{
  "n_layer": 12,
  "d_model": 160,
  "n_head": 5,
  "n_kv_head": 5,
  "head_dim": 32,
  "d_mlp": 320,
  "vocab_size": 1120,
  "activation": "squared_relu",
  "norm": "rmsnorm",
  "norm_place": "pre",
  "norm_eps": 1e-06,
  "positions": "rope",
  "rope_base": 1020.0,
  "rope_fraction": 0.5,
  "qk_norm": false,
  "attn_scale": 0.177,
  "bias": "none",
  "tie_embeddings": "early",
  "parallel_block": false,
  "extras": ["local attention windows", "value residuals", "hashed n-gram embeddings", "a smear gate", "capped logits"],
  "init": "trunc",
  "init_std_qkv": 0.0365,
  "init_std_o": 0.0365,
  "init_std_up": 0.0365,
  "init_std_down": 0.0,
  "optimizer": "adamw",
  "lr": 0.00337,
  "beta1": 0.9,
  "beta2": 0.95,
  "weight_decay": 0.025,
  "lr_head": 0.00972,
  "warmup_steps": 245,
  "schedule": "wsd",
  "decay_fraction": 0.716,
  "decay_shape": "exp",
  "final_lr_fraction": 0.05,
  "batch_tokens": [16384, 32768],
  "seq_len": 2048,
  "doc_mask": true,
  "train_tokens": 184100000,
  "steps": 7613,
  "dataset": "wikipedia_en"
}
Each number is 128 + 24 x the weight over its row's rms, rounded and kept within 0 to 255. Layers, rows and columns count from 0. Numbers have three digits each. The size before them is the row's rms in percent of the matrix's.

# q: layer 2 attention query, 160x160, rms 0.191, rows 0-85, columns 40-79
# k: layer 2 attention key, 160x160, rms 0.187, rows 0-85, columns 40-79
# v: layer 2 attention value, 160x160, rms 0.169, rows 0-63, columns 40-79
# o: layer 2 attention output (transposed), 160x160, rms 0.184, rows 0-63, columns 40-79
q0 101:115138157109105132129115131137148116130108159138119103080176116152108126108137114103149130124124121148155132137191128105
k0 085:139140131143087127134104142135154091117152160105129095101106152085157106126129152092142125115156104163138128129171143166
q1 096:132150140139112118163120126150171141109134142146160122115171141115139148127090149101145099115138124153162170155138135147
k1 105:137127104121120129129144108142126084133143163164108098127102119108152108158130142074152126096113089153138138146188118120
q2 096:108127125139100125147091106178137118088111147143139120099162110130125134121070130099139109131132115106147157116147132144
k2 099:175100099127139126135149099138115065111166169154101127099112107123143122155132131095149123116120115136096153127209134130
q3 097:125127123085124105119168117109115136139127094117110165168077145136120137178137135153088139141161118122083101143123118076
k3 095:086134116126137109113144157127116122135064131134179150143130164108066171106132130103116134141136183096140117133089117108
q4 090:117115131140092152112096146158105160109112164143119124097179098125128101098115138094157145099140142150146146132167144144
k4 094:137136103134133131145101096111133133120162140097106096111130100121187098152133118143146100132118109144119132133163134153
q5 087:124113126147152140097132157135124145107148135100107139128194142139137127070116151126106143133146160133130098091123099159
k5 100:136135134131136165134136093134125110111116111106143123110128153131109145153080133121107115151118113155110121179094156130
q6 129:113141140153145121088158156111126161139126101083112147134164114140160095079128120127083178141105167131107086120125100136
k6 118:135148105103133123136130119125095127142098113112180159145121153083136157105113117119065102145111126119137134139109132123
q7 097:135127118130115149164112123136149101125132129179147097103087149114125156181129129148187080098126116145131141108125174138
k7 087:129123146139136124111120168104166152121153132129080110132121086179136096150152148123178173121148154132130117116145135129
q8 085:138116117115152115140126110086130145174179100107118138103076131140159132128100138139101127124160131132093119152098106186
k8 099:128128121123113136124132116135144106107139177151103097152130119125157076124132109090157142124124089168149162148141100081
q9 095:119131170096135106117150139125123134161155098106130156091094085140166115144132108140123179129127163119082106095120131144
k9 081:115124143108147107127163129070101171074080107108134130125145127128121119097165122142112129131148151117154098115135102152
q10 091:129127082158182102097138148097129128117153126091121122180116140112127122133133163161103142135141152147120108133115189151
k10 093:118125153145142134135147100099124147095116101068130148106117114144156133106141141183120137136124122114093092139142156157
q11 104:118142122142106134164119135132143093110100162160170150108142133101104155119090113098123122118088146145138155117164116084
k11 112:129120134128109145116153102145133095130127171149093115093121127118144138155155139107147135114127096126103148135188122142
q12 126:115110086145154125106119155109114153153147110115095122132153146132145084097146125191144142125136153129119112108109134157
k12 127:140152101125134152145109123136098140120075085089152151137131157137146118137100129176098120150128163139133115110088134124
q13 128:129129105150164127099108177093114162153129091090137126123140135140146069123140136195123161141162163141141103134097145166
k13 104:134138092104151120126125159111119151144103121115157164171132148099101146083105090127103109163125179107140138126097119098
q14 106:142150112134127154126114156129115148159104124156149111098111135100145106192124105152158109101131134142127132133110188130
k14 107:102130128121121080119131180123156146127107129151096114139128107132131102130172124124158145095152136093134109094138089134
q15 082:106104124112129107129148115126172134105159133092121169189140123142114152084130149107100153165158120114153126105134079105
k15 078:134136132134139154128101092102128134127115122087174138143136151107111155126123129103104113142109107155133151166117166134
q16 113:110160103117138129134153134108096161103089141079131140138160129124176127123120141122115130175139128163125130153130087087
k16 115:139149108124127107124128096189092129115141149181139127125164136097099150128111093083143093102119093111134151122146099070
q17 081:149170112150106132108114129149127135145099120145160110097107152120153148186163104130165137109107145149100127134133157092
k17 079:129140140110125079117175190139152164132105158163079107136149123161130120133169143124154127096156136133130135088138107089
q18 088:096098140122166134143159143106163128109153124086116157173129137144145141085133152140094122183146124126147129120105094154
k18 084:120120113140149141128095082104102114119150108107198124141125141089122157133097127100095132133098098119138135162123106145
q19 101:141070160148129155112153138116156106172153118111118153154106104151116130091119116125112121128119148115131125137138161153
k19 100:093100143139132138143123148084157154126106102088150108108108167109146113127115141154093161127146124122146098148098122176
q20 084:162145110141088137124103129124100133123111160175135102087150121107113086142103103140180130108100135137107133124128167135
k20 082:145125131128118133142136162150136130140141132143068124116124101148145105103146101173167140135146157131117124095132161131
q21 089:120083159112119150115145108140155089127176133131097143137113084159126122087104140125115139130148129090137134141146117134
k21 087:114099142131142160155105115087130131117120122095167147122104137079132114123130150150091124151141122134144129143095127186
q22 114:151119130131113159164106120158114094130142127183113110096091110107142137153108115150166083062117123134138148126138170167
k22 124:119099147146140160129093148099151121116145127096106121110093066161137084138142158132171171145140164133136116115130158169
q23 101:136111146102118178125131121178100128142144129094113162118124105160161147101132125134103145140134136122123112159158127094
k23 101:077130146107110107136148166142122153126114173160126123113140146103104107109128133120120108111145099129172147106106078120
q24 080:104098151117156113128134126109142131120141120089122155175142121148115128097122136120067146150145106099135143141127076143
k24 080:137117121127133162128112073114120113131120108113189149125120145091127142139117113135089109145111103112128124169113135144
q25 107:154117149132115163157093116154115096131151113188109103099081104104128129151102119143143092066120111117131150125135171165
k25 110:101097148138139160133090133085159120124146120098125130124087083159145093137142161146158179147148175126129111145132154173
q26 094:143133128134114126151093130132130114125146131184132100102098127106105142171125121128173087062110114134130150107129171159
k26 097:142095157157136153118109157100154127139153125111096126117092062174146101136151144140175157138137158141116120125136168157
q27 125:148098141130097185123111108168099099138145117170086119096090100111129110137087120145153137085123122107125121144154151148
k27 128:093125156112130151154114176108148142120131131099111141134113094139122069103138140177128145144163156134160120106093129170
q28 094:100089135122117108114160104146158118089181134136098140150141103162116117070114156119120152151145128112137126116141084145
k28 093:159121122133141154151098088097108130124125100092176170133101138094143122117115137149077109159116123132129131142111150172
q29 080:101090141111152116139153121130143112099163114088123154158140111161128131077126144122084130161150134107130128133122087139
k29 079:133129113134135159126093079115105116119124122102196149115114148081127151127109128118090109143121101126130133160117129156
q30 095:148153117130115153143099143132109122153097139158134103090100129100137133188115106143158107088107122141115135138121175127
k30 089:109125137132122116109127178135164141125141154150078099127139108159127107141156131127179152107145158124141120113141123115
q31 079:156163109136120123136104137138114130157108126149157101103119168101139147189147116125178114103118149154124123129116168114
k31 081:119139131129128096115163165151143123133137152157082094138144116177119115122151146110178139106133150136125140103160123096
v0 108:129100155147083147097145133121144123129132113182122101088168097112143100142120110142171134108135115141120118136149140129
o0 102:124174145121116129139127133125085125154122113119153148160129145102124119125118165139103091153144128116108064140104126136
v1 088:117151148105113139131106158137082124147129161149119160112119083151058147126125130078132116114137103135105138131151146122
o1 100:103122123137150144143155161097196128088134173112094134131108140086137121124104147094152124099066127141104191117127103144
v2 078:147129081107137088130131118121198135113098183141142144154125154128131138160187155096115132145139158120133155067148109105
o2 090:160097092141149166149117113126141119083104164126160134122138133123139149156139135174158144116147112134128184118093153152
v3 110:134136100149088156123189139141144133153132107136153097142139135091154180110105114157120088165088106129145097130147139125
o3 078:114152126125149108155126135092126133138158144106134127157157076111140103146094139100129104138136116160108161111162101145
v4 117:137098155178085183112148125136130124124136088172123106102127094101165113146102114172188141140131107109098094161126118133
o4 114:104153140123106116108112108148066103133150127145095151130129146147134094126104140146103118146158109116145064145141102123
v5 116:130104129161079211118133121132075110136144064136148122107146112076157130118096107190130126136123085112113101160117105139
o5 101:129166156094089138144145116124078122161119122146119169142135142125117122152123172133105139142170117132172080116145111151
v6 117:148104151175073198113146128137116132125138066153123111094142087093137113130122115170151140141126120104122084146102112137
o6 118:136158126098108116142140129134079113136145122136116155114131118149132149131133149120112149132145155124133064142154084074
v7 086:110134123137161074142155142116142155137116110098103099149143172125157144125126116154121130123097124132137101207150141132
o7 103:107120134165105087147085118135130141153157144109123078139113102107110104106109110098168098133141099146129144124134124138
v8 100:111120131133120162124150125119078132148140074112131120114110106122101134120105128163144124101154095114131089185110115151
o8 083:105128169096129096121155092142136107127134140109108158112148160110104115106111141086053154109148108115140088132138107069
v9 093:091124145091142096128077128113136152130147149128134172110131106146102106146127143141117145101139110108094155123171173144
o9 101:117127076112152128160152131179149094085156143152100167135125129124132152097105149155120119129082123106139084118132170144
v10 088:113138146107145037149131145111194157132111125100103103139185162111120096111141105135116132112128167138176136163113148138
o10 097:133117101102121115148132138115145113106124124124132102134111114119132112110142103118124145139129142125113113090113139117
v11 096:137153102081158155157133117123140097134113177111134188136078107138084139103151158062100103129124119105103150057125153131
o11 110:154131119116138144128170095130171128128109120145128102098152117132183175140156103090142169127124124095112127151112150084
v12 108:095106152125102176122093150109072102144132102103101130080099111147106098131121137140135136075159064105129133113134138142
o12 088:117125146151127097093111115139109108184131123149134141165102131120104125132091104107104146147130068134158105104128152162
v13 105:098096160135065166109099140119083128130141116149101107086139093132118078150106138149154155072198090100122122148137121158
o13 089:135145100142149154108117100133101118162129115142120140160149181110088116122129154129074091160121119127142079097115141166
v14 104:164098152180142136129152107163133150115146104166155127127137139090199129124119115184110150174096156151122132120152140126
o14 097:113129125093105129146134094108091147140149109113140165133130170158159106141152157153099138152140173118145104156114085093
v15 118:142109151183100188106161122155102137119138063137098080119148113122168129121096103176157140151086105127129086172143130121
o15 103:109118126139114077132096138118083137129148146108106124139103135147102131136100140140140111146116119125164106143174118102
v16 102:182116145171117151104172119129203141112118123177132122118152114067139113153139098120170133153101149145113111127115118117
o16 088:122139125106109138111149132127079115135145127118116150108158120137147111136118177141154127151136099108133076139126113088
v17 097:138077145159084187096150110122079109123131082185125087097156112105137103162124114168178153127172133130123099134105087131
o17 096:150130184111099129124108156122086127123129111165136139133129131136109109149125156164120133128149115113159061114127121116
v18 100:142167100108200071155131122135137145137125187112152151169130167165115162126133143080105094136106140156132164110150149118
o18 095:123112139143148144099121148140162155080100170135116118119124150172156157118160094148158150128120166144107184128139141160
v19 125:140100166164075178095146119134094125120149084158124110097130091123133106136110111185165157122124114100107092156113109134
o19 113:124150115126125139117120105128085130153151114140117169132128118146124120133148153164107119153180102110144052140143147110
v20 104:105144086070106156141111129117034078147130131101118128143128119158070157111115148100101100100136089110121137077127122136
o20 096:132150130133174158118138108114175118122070156133125123161136116116142162142127119127138110110125116124119172132109182138
v21 095:127090138173091171117151140125100150154139090141130078109150095107149132122097099187159134127148077132140080155121129152
o21 082:116142188132096135124121134146107140131160138099137133165129109123092096130112148142112138174150118140124102140132092111
v22 073:128145148101157113122151127148125143137110135111099140140161126169097142102165149067086183132109125110164151103132149108
o22 083:130095091125147133147162136107172148106101180136140137107142096112143164150104112111147150085125124103119183133134141100
v23 105:094125084083134128142109143119030099130130137089110114130125128151077127125121144110120131084143106122137152121122105145
o23 092:169121134143127144112148114128175146123108127146124123139167144075109127138102096108123147116116112128159120092113156163
v24 089:137111130182149157136178112140159140118122076141151125152084153083169138152088108189158132134100119141118099158111127137
o24 078:113137175125128105104115121110093136143112135082103131136141093108108130141119111134126104150121148121171052122118129101
v25 075:128107158180096144096138139126195167121111136179124118112124122124187124184127109133188115127133135122107111161146119108
o25 078:143122108134147128151100112131140076126140120134128146141092150146100092140118171148114104156136107100096133121107136122
v26 095:125130098118158075138157141146142127117110171118104099130156156133116128129147135060124128118110134148162147106168127109
o26 097:122130129134154138144111134110153111103111140088126121166125124105108118095124128120154120159117113144099171099126117138
v27 129:112169080078170102169110110123125104123122147078155172158108145140121151101129158117080099141124139122132170095131128132
o27 104:162116111078156107155128155145161134091114157136126110094132114175130131122158089141132143107105145123111131145121167118
v28 100:123092110145102160101136133115118146157145110162122094130177090118138116136134124159152144126174161134147066169114084132
o28 095:096154149141117157129127096137120135098104117103101161138158114086114126133111141168093114140144145168132109136097088137
v29 116:076149105097154084161064142113120142123126165073132138141097145141108124136131160122122125090160117127130161093154150136
o29 102:152103137123172143126138113150185119130146143160103138135104132133100116108140081118099124135102119130112152128116176141
v30 094:175160139146160099134138106151195151102117138139135135156126145102162140136135108126109142174075166149127144138140145113
o30 098:118132080111118128114130152116101152117162126097160113114136155142145149146181148149136138120128159144117114167114098092
v31 105:150141125151172155138165121162174131119128120113138150154095175121146163133138135143102122161062146136131126133144152130
o31 096:121116105123137104113139104126096123136143095130133131099136126147143174144158096103149154156140149127104149167170121087
q32 115:124131139116169156125114097168123152110137135154131115126101162117116136117105114156168114105146139109155121095095164139
k32 087:105093135065127116156163140116131152138149098110125135217121156160087145090151108154136115151111175127158134125085126113
q33 087:102104121102119098140123102110121152106117178102122151111141174112048130155121129136110158121169113118121141112132130162
k33 096:126132131134127130090137087161103117105130152157092130102160093146111141117099126108130133134169123140156122076115114111
q34 101:119079165159108124133162140130126176129108132078101126095123166150129141085113123096088187098128125106116128118147145129
k34 083:149141153120182129134094143114130130116117104099132114173169118146099120120124118144185124120145144097126125112116132153
q35 083:162123139153131115119143125101126157134109132132142141090134136147147152124162124111148171159131097144190130132121173120
k35 088:140129125111135104121116139108141154144118210083126125144148122084104125115116136148124113157151128133087122131085131142
q36 099:118086134099121142146116113148148113129175162144066143104117131170145153136123130117107127110113088127109152146139113159
k36 100:123132112102118167184141143128096104095152095171141123143133137149146162106128136141112112130142125100177121139133106135
q37 085:155173131089110109113133137099112151114100155128115147135123152091122111168133115103150146128144117130122119123121105082
k37 089:152169100144132107098126126077130107109134205151109121135169147069140118143147091129134117146098103097112148127135111122
q38 105:184158152123148156124157144114109155151094096124171117187119124084159110107128127124124149134109137172163109113108153127
k38 115:117123118128112098089145167097132123156111154107095097128123128078139114136141138128107124166104127108140136116095125142
q39 098:129159119106146111133152169126132142123102143126136155118124072122130113167130121104131105127149142137147162142106109118
k39 087:114185094128150099132124145084126110149142138170157163135124150104085152152197108133126096138120138130108122094147112082
q40 094:145123105161129152095132171135124109164099115148105173093118146169143163145145122100076136140138116178155113153159114138
k40 098:099117129117128096161163138113154135119160111094158137165157158122075142111130115119125160124080145168170109135074133113
q41 086:084173131076129120127132063123110128105117096167131144128147137086089130161128129101104076086110103107139108119113129128
k41 083:166163137126101174176105103130118128118135128113144142153143166150085140095145121137129112137123154155121141103129143136
q42 085:089107125104090119151145112178149119093112146136127131111118171137071140171160112160101105109129145124121145086101153165
k42 107:139154139120166163152115106113086081123127124137149149142161130150113163113157119126141080155144174129113080110140130114
q43 095:101063152124123116153138136143168145131128181115100148105128146135115149149133105110096136086156091109102140099135167156
k43 092:113178139113145146123124110122098074103120121134135125157156125128114167117137150090127125164131109105144102099184108107
q44 106:119131070111149104144110113120133115098157111124114110140112125116090087089087137122123106122117141125124133103161139157
k44 108:149120147138118168137156097164071136105131110137115120103150118164122116135103121148106116123145127144170129136140113146
q45 095:108084124151110121113090112150125085112163147156090154086118131140157139150110138087099129104116117094080133148150110123
k45 101:152149150118151213137171120118087116113137125157154126137154142154127170116143106152140132129138149107143086125167135140
q46 102:124171139086124090123149143114142135110097155135128135117136117139110118168129118093136097148148148135116152149101115097
k46 087:135169103111138130136133127082099111137136160182125129146166159119100156149194089113131114129106134084103119113138090105
q47 098:105132113172120145094121108142141135103125131113144107133133140116091122107098142158183152107140105112172133085149125164
k47 103:138108165156110127089103118135135134095118141141133109102114098134149138115094162124117134130139123158140137120158152151
q48 105:104161163115139089103107133139129110110100163168124123143111097128107103173125132098153149124155138111150136129125095112
k48 104:162162131151108169078098109147077124082108172185136135122145134100112164152141106123092139145114113107118132109182133106
q49 095:128077123157132147153109108126132115153167102119129145130137172135147159092126121153105126119133111114116113122160132152
k49 095:108076162113120144171152134159142135128128093072098102125129108164150084095081156125139135113156099128173121138099145171
q50 098:113126090154098152094121110153131149103141132118116114120158136134084115103131137168168121133117108125173120104146115161
k50 092:147073182139136117079125113154169179115130135110147134123110117122166124104088155129128129132131141171122135150146177141
q51 096:130158122083134109114141162110125128114100152146135132128114102128112113181125123098139105128129139151125160159082113100
k51 094:143184086127144106123111114087109121141130158178148169144147156088086166155194087128115114141110132128111133122148105091
q52 104:135077112168142179145104108152111113140156100127129130119125109131154148084115110162134127116125121125130115115165143157
k52 104:071079147144135128150158132145172132149113107063117109115103122142130108103097172125128120117154121127164102132087114156
q53 090:135169116084124127110153168099128118091101153157136120139112096155103112156130137112164090119120155145121160137091102111
k53 093:163157084163172107096106112116109130127134142161163185146143148107126181145169104136098145131096143165097128121168131100
q54 099:126078114177119163147110099145129116127163105123120122119142158132128142095127129166131132123125110113137106097154140167
k54 095:098069157135128142138146124164159143123133100059119114110105104149169089098063173133136136130144108153163123130099156166
q55 103:122178141092118083110136145121136133113094162141135135133116102120099112170125136091135117129144122116143148145099113097
k55 103:162180097125127126081098134099096108112123165195152152137155142106111159158177094132137115154107144124093141111156135090
q56 091:134156119108121093120129153122100142107102154142138135131135069135105099165127133104144110147131160135111153142111121114
k56 089:150180091146145123106104124115113119107132142167167184144138159113100167156176097146110135154106146126075139120158118100
q57 093:142085115170125160154111101135112118140173104114124122118146167135127140079132134159119136124117124102117102118169143165
k57 090:106083165124125151138148124158156132121134093068113109120126101158153089095059163133136145120152125131158128138092151179
q58 099:142074096178121156131123112137124119127152117112130115116155143141122137085122126184137124135110123126129118124154152159
k58 095:097081149132138117154146113144178153128135098051128136125102124146150093096084154132137136118139140161159131136083156167
q59 102:145093138135134130171127127102132140157157105102134152119145179126168146093139119122079117133126128131083097132125152131
k59 103:111113125095112123187153144130146130148125087078093118133126113161132072101095141132157127105137111147157123155094128161
q60 107:140150147093142106150131147113114127149107121139125159132116117125159133159134111081097119132125144140099136167110116083
k60 103:125173079109134131146137148103104099168130122166131138146146143130091150152193100137123109133124155098105119128140077075
q61 099:114178146088137103113131144122138130104084159156142131144094106112116120175121130082154138121146129120131148130104125101
k61 098:153176100142114114097100128103092113113117174196137146129156149099090168156179092124118118137119127137113129108170112081
q62 101:109137107154112153101124107158115132118148132125119109129144150128106114124133135162166145129121098122176122092148104153
k62 097:126091196137119128065131127164149173108129149129142104119121105112160118104094144117137143135122140139126128153153155128
q63 106:119161132078119083115136157118117140117097157144149130122124107120118115177124126084127122130136129133132144158102122089
k63 106:149178095121118109108105117107103116112119162183156153142143149091092151149175085121142115140113150124109144131160121084
v32 089:121153091111103166103057072133046092155110131142101139125104141122116162137144130172117121145103148133179136061102101134
o32 105:143115125118117168118177128128106101137090114145156130135149144134130120151129118124109160122104154150148098098119100136
v33 086:109120116123148130144113107144157148125133058165113123124095135140161111135135120185133158119136124120172134144158105135
o33 082:136103134111118162102192098096126114142125099113151141131140145133150120120170139133121117119154157159121124127110111139
v34 102:133150108121114176134045118151074142133138108141126129145081155129084153122156129142124154121120140123161129085097114119
o34 103:128110104117121148143157146081137158128119136134136136125139153147104165152155086118130131123108119166154118099150121117
v35 108:095118137118071144181124086136116085120144108152140094084092131119139115128123141160148130082145066110185125156120121135
o35 106:161124147151125110117133119093164137141088109136107147098113151141154117130177169079146128142141111144132127100118154137
v36 092:121137094113104149130076084117118083138124102098121117139115114127130135126129127179125121130119132122192142055076106148
o36 099:124102143099132136130168128139144109148125101145140158145142129118155138157134128101155125103180098098130099108105121169
v37 077:107102153138122102145175182113162124131137102098106141122118094115119109136131125115109121101142101123147120154129176128
o37 093:098134136138139069159106114176155098143177104098114143120121124144131170104079117117147160125150080074133097171128138123
v38 091:131141118113117122152060084108102119119136086152166163122094145123143160130146126166128119152111117126128142083155121134
o38 102:152100136103131118092080122153101077146091127164115141146118148138102133130157172146133125100118061144173099094131140121
v39 096:137126154107137132141137184120161151140124122107103131119091139120114139155123122104114116086145068131107090117144173120
o39 079:111158160133133115123115129151166126107138159101117086141142110103108125098138155108136148103123163115155106168130146120
v40 080:161132097138133150103123128148203180116144155151116100121160148091111137146130130174123132172132138129106145091137100135
o40 096:136127115150116168152131128106118126123144153118126134134174103138126139140119098185117090173119132128135105122133085133
v41 086:145133090153161144118078112129136133125127156140089153161088153112088135155152127139120139182122180128060134044120078146
o41 101:107142109107119153118134146104122133101146084112126128165155153101129155135097100143141139085120168166168116153099132147
v42 111:115156093104101134141071101110081134141129160188132121136121174129103159138168116148146127140120151139123114034160074122
o42 113:131132120086109151094140116121115091117113139125187139137133118123131126144126136151155122108115141121176129098114117128
v43 081:128123156146125115125107147117113146122119134105151125130114129156095137131121146102141157059147150126103148158150112113
o43 094:129129134128128132125147102125105109093153130141154120149084136086102108145116140156113087136121111143129164121163154111
v44 093:118102130132117131135176147161130104134135100085143132121120129115094090104121143084093123098140115113132145226103153144
o44 101:123133144132161102142114106140175161157153134116087127101106102119142146105110082085124147137153111093072139126145138108
v45 092:127135113127123109140045117125070147146123162184097140150127144132110169120111126159138111132111089134126141040142093135
o45 095:136135163103117158134185157131136165148110093140165127153120116168161132142136132154096108147157146141151128114107093131
v46 111:124121116123118145157114114148122113130133074122136150132066118101108104137124130118108140119153109097156121156108154130
o46 089:157104121114136076131119111148159099155139132157083118136147118153127143098145096084149149105154074096151129139112120080
v47 100:112127112129119129121129110107114115129101176164145156121122126126131139135153117130138130141121166127120119125131081130
o47 105:141122125135143122093122111143102089098118104142137117137112146145140137113144147101135148100131087124133141124141155134
v48 100:151128127120158115139212138135169149119152111087146131120189097138141120157127120122143119138135135144158114111076176129
o48 101:118148123125124135147120132109117160109113136133110115122129080118118127096166129142128148156153147083144077148144114122
v49 089:145136136112129153128086135142080158121132097115116103131136138142133160111119121129146137122124123111140110085123110122
o49 100:126131109088101137140179165120120160120086144109133129133159115104133103162125131167139113137107169161173110137126091153
v50 101:160159107114170111111106110119116177135127142130128134141168156138136156129135110152153129180106180156153130067102116131
o50 109:133125128112101183120116133092107151140080103135165156126161133129106115150131148175118115144114168170130139108117084167
v51 082:129135097112096159125144099133100128130123104126189098139165163142143119144150113135135140132125134146143126109098132121
o51 089:154135146091154154141129154135156125129161133128109132087122088121140142125171127112150132090151107116132154091109139094
v52 103:132130156126146070112188149111157137125122175120163135147184115138138116125122122120153086141126129148101121203125139117
o52 101:104160124154133101130086151149072116108144147114101100138087117115114085085094134127099140117117122106098169124120137145
v53 104:119132107119102126144108088093119101141124125142152141124142117110165131134140133183138097160118129124146123105137100135
o53 127:152103145099152139116087123143088066130091121154141136150126152149129095140138153150108134106127098127132106099123139156
v54 096:109118146117113145142131133101146092127138109110168147126108094128122101136117151134117110117150075112108131163122155123
o54 097:143137140139161103129089134152112073128132156159088127100101103163078104103152129073109151096156091104126088128132174108
v55 081:130108130148164098112215140115167117123132128156107139135145114113107089141124139094133110170139145128119102178152106127
o55 098:123146119143140087119100148168137115106146125140098113120138140147122114120150077108128160165116130061120113154117106059
v56 085:124118118160168135136131135133105120103135161088103124134168126152136105097143133138133146161107157144080136052126149144
o56 097:093148132113126113131079122131130099123147120110142088137134105119125133101120097146112133150141131097148135133114136116
v57 100:117130159133108166143101157143090141137139102115124143143086143140089131123126125094112142084142102099097109158148148118
o57 110:132140102098129122142137148144138129112172165118112136105133098100131178129142109108138130144141131104137124132145112124
v58 083:115148140092103152126068105136044105118103084180137123123075149152120128126146120120125132132122139110154113183160102120
o58 098:155109124141134125111119115132119096107111159165150160124119158158121107136171149095106119127059116142156131127132145083
v59 100:141155125121100129126075101152065135137124128167080107124109160141092161125150124150136129133112165126124144075154066120
o59 114:132122133145076168091176126097117176123103100137153140151150128096154145153107117151139124144101166186155167114128095143
v60 084:130118137121165104136127176093173126125140152091158153136153096095105119127099136110119090118157107126040141138149143125
o60 089:105140122143103107147087130173116096108142153136104114110094084138062118085099130130111082137126100102123127145129122140
v61 089:102115136145150082128219135102185098124113126145111134128141107140133094133115126101160109125145110116137106177138137129
o61 102:108145149132127076119077132171133107090157125138114110140107148156133138122118104122172180114119116067122122153110148088
v62 090:147135138129098156147094131154081132130138152133096120098121121147147139134108136175152123119110109149132146040149127144
o62 104:131138127128103174118147151089098163138112112111126154140157123096147115132097153182108145129089160176160132092115101163
v63 084:100129094130149137111076137092145101126114120111144131140087117115083121120142136100111105142125135103094119155128090130
o63 094:133126124118134097133110124158127068132157114131086119118101140181140106126146093099144127125131086099116090164104149097
q64 084:105155155169135119160128135141106142158094104115126130180152161134119128121143134111053179137133170165098119083115090109
k64 102:113168105111139105127120122114074151139144077097165146112155157130151151106166077146123149128122138144138092107082157138
q65 099:113125149107123143136140144164076135147139107111099141163140114159113135086138107140065181127101148118122122118144102123
k65 109:100149163127171131121121145120137158147131101107169166177157128127153127111142105129063171150102149134143109107092164116
q66 111:124125130130133131137099134100110135150131084088147154168143117117146133082124113154078141137127139133137121171121138141
k66 106:121182148133146119118133149132162122155116130110141158123136124145168151130147083136080150131092128150131095086123143093
q67 122:137104140146120138113125096156170145094121159160105114108107135138091132150137147099173154088131092131123167103136130132
k67 089:132108116137114123145119124134162096113119147109126117125134151139087110142111164125151096145157123140140164152130122142
q68 100:083127161126093154126154134132164105116143121147122107131130137105112127111144151149152154138163135096138136111125094141
k68 108:127154122120116109156103110119112118093117153104149129129142156099101105110120158134122104158147103108149150106122123150
q69 086:139107167118102128112138155111153111116106139154121110109137138105083158142169159130148154113130169148150164142142137114
k69 077:190133081114153139199099087144157089156152130113141144154122169103143160107129131154127099139111099164131135116158148129
q70 104:092126163124135148151127119143148113116163109138119125138118141135136134109115128159137128153146116096123142120126106162
k70 164:119108111134112128151111093149136106095167139153134114111125137120110126115126168120127122116131101116117144097151116161
q71 091:168094098123125086136121097159107119116129177155118109108123116117153111167090133098158102096128103132110155138149148103
k71 105:104097118135121133121183107127152103095121138135125132120127145175133166143102173156180097148190149117115154163121120160
q72 106:171129111159113134128136121125152101108127160154118102056128112143136102135103129117190114146124102142130135131125139121
k72 089:131137151120131134151105114118170117138161129158131120133133113135141131146121125128149137084163134114143106170114142144
q73 093:150126108153132091117116106115147127144126170126126151127132092112090111148154157098148097137137102133151131074119127097
k73 085:153117108127087111135110120130181142117103167160120108104132087105131106181101161150178095121142088085104146137140143125
q74 090:158145148121090128113149108134120128111136130151136122145146164112089146136115151146115163122106112134147158104127106140
k74 095:129115165147101111148111161126171154085087169156117127136160134085143100157109147135149113112122080147165141125086123156
q75 090:143144137119161088152105120160091142119127136162122147101121130114126148184108094113120130095096120121122107103151154105
k75 123:125138114128157162113163105147150122177163094128121167109077123180154149152141117155116126135088157144086093140165124109
q76 097:147088140114118130092111133127160168132108152140116092094118114148116141119158151097156155081125131144131156141152140116
k76 085:175170142122147145160124108144123145180114120111143152158132107117149121118132093148098144145111155166166096147124133090
q77 105:168134090127129092110121141100115149152104141105136124129161133123131136135147103110106120121068143164150120126137130100
k77 119:133130154132134123094122154135122160165117102127112131129122092128154118151131074118113159121105138129117104148126136086
q78 112:100112190144117134151141138152157097117156099155119114113119136122114135103122151161133146137151121111113142127130127147
k78 080:155136080113150101197094095143138109117154124107149140136123175101124151091117148136122092136114106142144144116144142148
q79 100:134104171134106174150155112155126086117139109174125149116104149159116132109107160164110114109173111132110163141109176132
k79 086:127137099121135084160124102133163106149096145105138119134129166095118169126141143130158089146120114171171127116139123140
q80 091:151140196130148107140088157135127130160153081126140125120101134089130119119114095161102154112101132103120106152100123140
k80 094:119137132108143172127117143154145117118128099122106164105144117119163137138117169135106158132116121096112122121132166095
q81 083:124154186146130136116089181097137149165136091127132126144121116087119115111127102166089146137102109091142089159128116156
k81 083:130134124120140135138081138133109141131154116140125131120133110103144118115124138124096179097098093098126122110133159090
q82 087:164087129147130086151146119171116120129137138146137119116120121124152130137082152108143107101119124122103131158135166107
k82 083:133148129098153128132141155136164106129094113106118140117121156188133148136122161170162096163195167115130138146092166155
q83 091:117151196129142118133105166144123117146162079123121138149092146117129137120117098160108139108119118108126096154082138138
k83 088:142151104088144152144123125163142106123125106113123158122130144125146169131153159108100142123093107122113115107157177088
q84 097:160118144123128101143128093157125121139135120151115136132097123109159113150105141107137120134149099117115115165137154125
k84 094:090119109130141137131154150134199117108104105130121144126152146173150146139122155160161111160183158127145130135087145125
q85 090:111134098103172125127097125145154150141108134143087119140111111120133153139124128096159097161147117105149113128153125121
k85 090:124103131143124151116157142115149155116137124147131153135121115183102115132094156130140110161167158139128136145103160116